config = dict(
    num_hidden_layers=17,
    vocab_size=1792,
    hidden_act='swiglu',
    init_std_up=0.059,
    optimizer='muon_variant',
    beta1=0.95,
    weight_decay=0.027,
    max_steps=4901,
    dataset='wikipedia_en',
)
Each number is 50 + 15 x the weight over the matrix's rms, rounded and kept within 0 to 99. Layers, rows and columns count from 0.

# down: layer 13 MLP down (transposed), 384x192, rms 0.15, rows 299-309, columns 96-191
# gate: layer 13 MLP gate, 384x192, rms 0.21, rows 300-310, columns 96-191
# up: layer 13 MLP up, 384x192, rms 0.224, rows 300-310, columns 96-191
down299:62 65 38 58 48 46 52 70 60 61 51 61 59 45 21 31 44 62 64 73 53 61 51 56 57 50 30 28 56 48 17 45 48 51 35 76 50 45 70 57 40 43 58 49 48 52 47 53 63 50 41 62 38 59 47 74 78 49 40 49 81 56 72 65 75 43 58 36 62 45 33 11 44 48 40 35 35 22 53 36 76 52 32 47 58 66 59 52 30 50 51 17 74 45 51 51
gate300:53 55 62 82 73 48 37 57 44 61 47 56 50 58 66 43 50 46 34 44 54 67 32 22 53 55 73 77 50 69 70 60 49 31 63 65 49 61 54 38 60 54 50 48 64 30 57 50 42 43 74 53 61 56 43 70 77 70 45 69 29 42 35 43 51 51 28 44 58 44 46 48 59 54 49 59 50 71 56 54 48 52 64 55 18 59 69 63 52 57 50 41 29 77 55 43
up300:43 42 37 46 42 52 47 31 54 38 54 50 58 59 70 70 10 28 48 61 70 19 53 54 46 41 47 60 45 53 60 46 52 27 41 58 54 36 49 40 47 31 52 22 41 52 42 59 53 24 40 41 43 47 34 70 50 33 54 60 40 62 38 88 66 62 62 40 51 50 51 51 55 62 31 71 45 77 43 52 78 32 54 38 76 49 39 68 32 60 42 51 56 91 47 53
down300:19 44 64 40 21 50 42 41 57 57 20 60 75 36 48 69 41 49 34 59 41 77 72 82 67 84 47 62 71 77 72 56 57 42 48 70 41 36 43 50 47 30 50 49 63 31 51 30 53 33 35 39 67 39 45 53 45 27 46 56 43 54 43 43 68 64 51 46 56 62 71 43 41 11 59 65 45 70 40 60 51 53 38 60 58 56 79 68 10 72 34 70 56 58 55 73
gate301:50 77 25 18 46 43 66 58 25 64 59 51 41 46 51 63 52 67 50 66 25 25 34 66 30 72 28 42 48 25 57 57 70 32 43 47 54 44 41 42 48 71 27 27 58 39 55 78 40 60 86 41 46 26 62 80 35 41 35 34 47 45 34 53 52 39 33 17 55 62 63 52 45 51 56 92 33 30 73 34 44 69 59 55 63 34 74 46 47 59 21 39 50 40 11 38
up301:27 46 36 30 22 67 71 58 80 41 44 29 60 31 07 80 54 64 58 76 40 52 64 86 42 50 44 38 50 45 89 51 36 39 56 39 62 55 50 32 37 59 58 33 16 55 62 35 26 56 35 48 34 30 60 32 46 71 65 40 53 40 69 61 58 43 71 53 84 51 60 47 38 52 73 74 29 54 57 49 65 62 36 47 50 26 45 56 50 17 34 68 44 16 57 58
down301:36 34 44 91 43 42 42 55 48 44 46 54 28 44 46 63 26 37 60 28 61 51 22 71 32 73 57 44 70 54 64 26 69 42 50 34 82 62 49 50 49 53 53 67 19 64 51 72 23 76 55 39 58 43 48 45 65 44 43 67 43 42 26 63 54 63 73 39 42 33 62 43 62 58 43 68 54 50 54 32 56 64 48 53 36 48 49 62 71 60 53 66 43 22 23 52
gate302:60 43 20 45 75 66 67 46 22 51 66 51 55 62 54 64 57 66 49 52 38 64 51 24 46 38 59 34 68 72 58 41 28 60 39 73 42 59 70 28 53 55 22 44 64 50 53 54 30 35 00 27 39 39 46 46 46 49 38 74 55 40 37 61 70 54 49 28 44 67 28 42 86 37 48 63 60 59 70 84 84 41 36 67 76 64 42 56 52 70 58 47 38 16 29 36
up302:32 66 37 63 43 16 48 48 58 52 74 53 55 56 85 44 44 40 31 32 38 41 51 51 44 50 63 35 37 39 62 47 47 59 83 57 66 66 58 40 65 62 50 36 42 62 40 50 54 47 52 51 73 80 45 54 51 69 48 50 64 55 38 36 47 45 74 32 57 62 57 16 33 47 67 42 40 38 10 56 46 54 45 38 67 55 43 49 59 81 46 63 35 24 28 34
down302:58 43 33 63 60 43 40 86 47 39 50 46 51 68 74 72 37 24 49 67 40 52 53 45 36 49 46 35 70 67 41 29 72 53 49 48 58 67 57 43 66 46 11 62 39 65 65 46 45 28 54 27 45 37 54 58 43 57 32 59 57 53 58 61 34 55 34 51 35 62 48 47 38 66 16 00 82 27 66 35 68 41 68 33 65 79 52 29 51 87 58 33 29 64 53 20
gate303:51 68 51 55 60 43 20 43 62 68 59 94 91 45 47 36 84 53 30 51 55 56 30 43 63 54 76 67 53 61 49 68 25 80 47 35 50 57 26 36 28 37 47 49 32 47 59 52 46 47 39 58 37 51 43 76 61 53 53 58 37 36 35 51 63 41 63 59 57 46 45 50 55 63 63 63 70 10 35 40 51 49 37 22 71 41 56 46 57 30 58 57 77 77 68 22
up303:52 36 72 42 44 29 79 50 52 64 47 46 28 50 51 55 49 77 58 37 59 22 60 52 28 43 71 46 46 69 37 54 58 60 54 54 30 20 38 45 34 52 32 22 43 43 49 31 58 56 50 63 57 54 65 67 35 76 25 28 38 48 33 32 40 49 75 57 15 55 48 48 64 47 38 59 63 63 53 54 60 41 33 57 70 12 69 46 49 49 31 53 54 27 82 74
down303:43 23 67 40 51 59 25 51 57 43 15 60 33 40 64 44 61 34 50 62 56 38 64 39 29 41 83 63 68 44 45 41 39 32 51 23 60 68 41 34 46 64 67 47 51 41 57 55 60 46 40 23 48 43 51 62 54 51 54 75 51 75 60 40 38 22 40 60 45 51 49 60 78 56 46 60 30 54 30 50 41 31 40 34 72 52 64 68 50 49 40 61 61 69 52 76
gate304:18 61 64 59 58 52 33 50 55 60 38 41 61 64 51 56 43 39 46 64 47 73 83 57 20 62 45 25 42 51 27 48 43 39 46 29 37 64 35 19 58 00 54 23 55 81 35 40 55 73 73 66 41 72 58 68 54 58 63 39 55 27 31 25 55 58 29 33 71 41 43 48 38 53 48 67 77 57 67 57 71 27 27 55 64 30 21 51 37 46 52 58 48 54 51 56
up304:50 26 61 74 52 55 62 37 20 57 64 56 23 64 48 57 56 54 25 55 32 26 45 29 51 58 45 57 59 31 29 57 40 50 63 55 58 38 65 79 28 37 63 30 47 21 38 74 22 65 48 62 31 31 43 33 41 63 63 46 47 50 35 69 44 49 49 47 47 35 76 82 51 64 78 20 55 51 54 53 13 68 66 73 26 81 56 64 25 46 74 78 62 78 50 66
down304:53 61 61 63 26 66 87 35 61 60 43 81 74 52 45 60 52 65 59 24 80 36 59 21 99 20 52 83 59 49 71 71 53 61 49 29 53 43 47 57 74 44 25 22 45 63 40 68 23 56 59 51 53 58 50 50 00 44 32 41 56 66 52 46 54 41 67 48 61 56 68 57 52 45 59 37 43 54 64 63 56 63 62 37 38 59 19 58 67 64 46 45 29 35 45 56
gate305:44 31 63 49 41 61 43 72 51 50 40 56 25 59 45 64 53 15 21 61 62 85 61 69 59 15 44 58 29 48 51 63 57 52 19 49 38 60 49 46 51 37 26 33 33 53 34 61 46 75 41 70 48 46 56 61 62 57 47 49 50 71 46 54 57 26 48 37 77 42 29 48 44 41 38 81 72 58 36 66 49 38 64 46 23 51 65 58 68 36 68 78 49 36 57 47
up305:62 23 30 57 73 73 36 44 48 48 27 59 69 56 58 63 33 57 42 46 54 33 50 60 62 50 59 46 45 86 49 43 83 50 45 42 50 43 56 47 57 52 35 78 99 64 39 86 52 57 48 69 29 52 64 38 52 67 46 35 54 45 90 45 59 29 36 92 39 28 41 77 76 32 54 55 49 34 58 46 56 55 44 48 53 36 64 39 47 51 31 42 27 47 57 24
down305:55 38 69 44 50 69 49 28 74 61 36 36 42 60 78 69 64 64 40 50 50 52 53 43 80 20 44 74 48 60 57 57 49 70 35 59 41 43 70 23 51 49 52 49 41 84 43 72 46 40 44 24 59 32 74 68 41 48 16 50 47 45 68 31 43 69 65 37 27 71 38 50 58 37 65 91 41 57 53 35 51 64 60 45 53 75 41 56 39 43 58 40 58 25 38 60
gate306:40 74 46 55 47 53 30 63 16 75 50 25 59 75 85 56 38 42 56 42 60 66 51 62 55 52 35 69 52 50 56 45 69 45 42 81 37 54 59 38 35 28 73 36 02 49 54 46 51 55 80 61 49 61 26 66 25 69 59 58 62 59 54 44 51 50 43 36 65 38 63 83 39 48 20 58 65 56 51 34 55 39 59 48 39 25 45 33 30 67 43 78 58 48 49 48
up306:57 32 45 37 41 54 21 34 57 47 31 66 59 69 51 52 53 28 29 42 49 64 42 47 49 36 68 67 43 39 63 47 49 26 71 60 35 76 34 39 55 30 46 50 24 66 29 73 56 36 80 12 63 30 35 40 55 55 53 44 70 61 33 66 49 47 72 57 40 32 32 37 30 43 40 57 28 51 45 66 54 55 50 60 37 29 49 38 43 53 52 59 70 61 25 42
down306:52 66 25 49 53 57 50 18 74 50 37 47 48 41 42 54 58 32 63 21 61 55 27 29 80 30 61 48 46 63 51 51 36 51 58 51 34 30 75 60 54 67 42 60 70 38 89 39 43 51 41 58 48 51 42 50 86 62 49 49 27 45 70 44 27 69 59 64 40 59 46 58 35 20 47 21 89 56 55 42 59 41 43 40 31 44 71 82 51 65 44 51 56 57 58 42
gate307:61 24 55 16 50 48 43 33 37 51 21 64 26 61 72 77 34 55 50 66 53 76 70 64 42 48 42 61 72 60 41 17 26 25 54 61 68 74 60 67 21 32 55 63 41 43 79 49 49 77 32 35 68 36 82 67 74 66 49 25 50 60 35 35 39 66 33 55 34 69 80 53 54 57 51 54 39 42 68 34 61 62 68 34 49 63 58 41 40 45 44 33 43 50 56 56
up307:47 51 38 78 45 58 79 67 67 30 62 46 79 71 38 25 43 65 48 51 47 41 49 59 21 26 50 52 55 31 47 54 67 60 52 40 51 62 32 51 79 63 51 40 47 62 51 50 39 78 39 53 57 40 49 55 30 51 61 31 47 29 42 36 17 47 37 53 33 38 70 70 35 32 61 65 79 65 33 44 56 10 71 42 65 86 29 30 59 54 35 60 62 53 39 51
down307:36 67 45 53 45 49 48 48 39 40 53 39 50 51 65 26 66 78 27 38 28 31 38 43 39 69 40 55 33 50 45 57 72 69 53 49 45 43 60 33 54 39 54 59 54 29 32 50 00 60 30 75 13 57 43 55 51 71 47 50 25 20 68 42 51 75 28 49 72 63 51 40 76 81 27 66 46 46 57 58 49 36 44 94 63 48 27 43 64 49 45 54 66 43 71 47
gate308:51 59 37 84 66 60 59 27 40 54 36 55 69 49 54 57 34 40 56 58 58 34 35 62 89 65 63 37 60 43 60 44 40 48 38 49 47 23 30 79 50 74 33 73 39 42 50 33 48 26 34 52 73 43 55 44 38 48 64 10 40 58 69 51 57 68 26 49 21 53 28 69 64 41 31 60 62 49 60 43 60 24 52 68 48 51 63 66 43 58 25 55 76 49 27 51
up308:50 58 66 69 58 35 54 38 75 39 43 67 43 39 38 50 49 60 62 48 42 28 30 42 20 51 39 68 39 43 36 56 26 76 46 64 53 27 37 46 67 28 56 45 52 53 70 56 37 41 20 57 70 59 28 28 48 59 36 51 66 70 53 44 70 56 50 65 59 19 59 64 63 64 61 42 55 36 52 35 25 34 37 55 64 52 41 74 47 23 34 66 37 64 65 57
down308:56 70 32 38 24 50 33 44 45 53 42 52 52 40 40 41 42 58 66 62 69 52 63 27 58 51 45 58 48 40 44 68 57 48 54 36 56 59 71 53 71 48 23 47 82 42 47 56 30 33 47 52 57 61 74 67 52 27 54 49 60 39 34 24 67 41 53 57 77 44 37 61 52 69 33 16 34 65 60 67 34 10 36 50 19 78 44 54 46 57 53 49 33 38 58 42
gate309:58 47 36 31 48 51 52 61 47 63 42 57 56 66 45 33 46 41 44 90 34 54 54 67 63 48 46 62 36 40 75 40 51 55 42 62 56 62 62 43 68 37 62 42 82 35 81 57 63 42 50 81 45 49 57 57 47 55 59 26 61 58 29 79 53 50 65 44 39 42 56 73 62 45 61 70 38 39 43 34 70 30 60 41 50 60 38 64 09 43 50 61 48 46 54 47
up309:55 45 57 47 59 59 67 54 33 38 56 44 30 38 59 45 57 34 71 61 63 47 22 57 29 25 61 34 54 51 56 58 38 35 33 69 51 58 54 33 59 61 54 66 33 47 23 59 73 33 36 46 62 34 41 56 32 55 57 56 52 64 33 70 52 66 58 72 60 58 67 54 66 24 63 45 62 74 54 51 63 41 51 41 45 53 31 23 68 57 56 47 45 43 37 51
down309:43 41 56 49 42 63 50 57 42 47 62 70 67 76 49 64 69 75 59 47 53 30 69 29 33 62 47 62 38 41 24 62 65 45 31 42 36 12 68 66 31 32 75 43 42 11 35 46 40 61 46 33 24 60 67 54 30 36 40 51 57 22 37 63 57 96 24 68 55 47 54 54 43 33 44 55 55 66 68 19 35 42 57 58 26 58 26 68 28 59 63 51 35 54 48 27
gate310:41 58 58 35 42 52 29 22 41 66 69 23 39 63 62 28 46 51 44 70 57 56 43 55 37 47 59 40 45 53 56 59 22 40 72 71 55 19 36 37 34 58 74 31 24 57 65 43 69 66 91 66 33 61 36 45 55 65 75 53 46 58 20 33 60 32 47 44 37 38 36 68 60 67 29 72 34 52 61 53 60 76 60 83 30 36 35 54 38 56 44 50 62 37 32 47
up310:34 46 53 55 90 58 69 40 43 45 42 73 57 58 81 43 22 39 61 47 76 49 55 30 57 64 19 57 57 35 63 69 40 42 40 49 60 47 45 67 46 35 69 40 43 33 48 53 42 50 48 52 52 50 37 34 73 47 42 42 91 73 40 50 46 27 55 66 49 44 59 51 35 58 61 79 49 46 59 46 32 52 87 48 45 47 38 34 26 36 51 42 42 61 63 40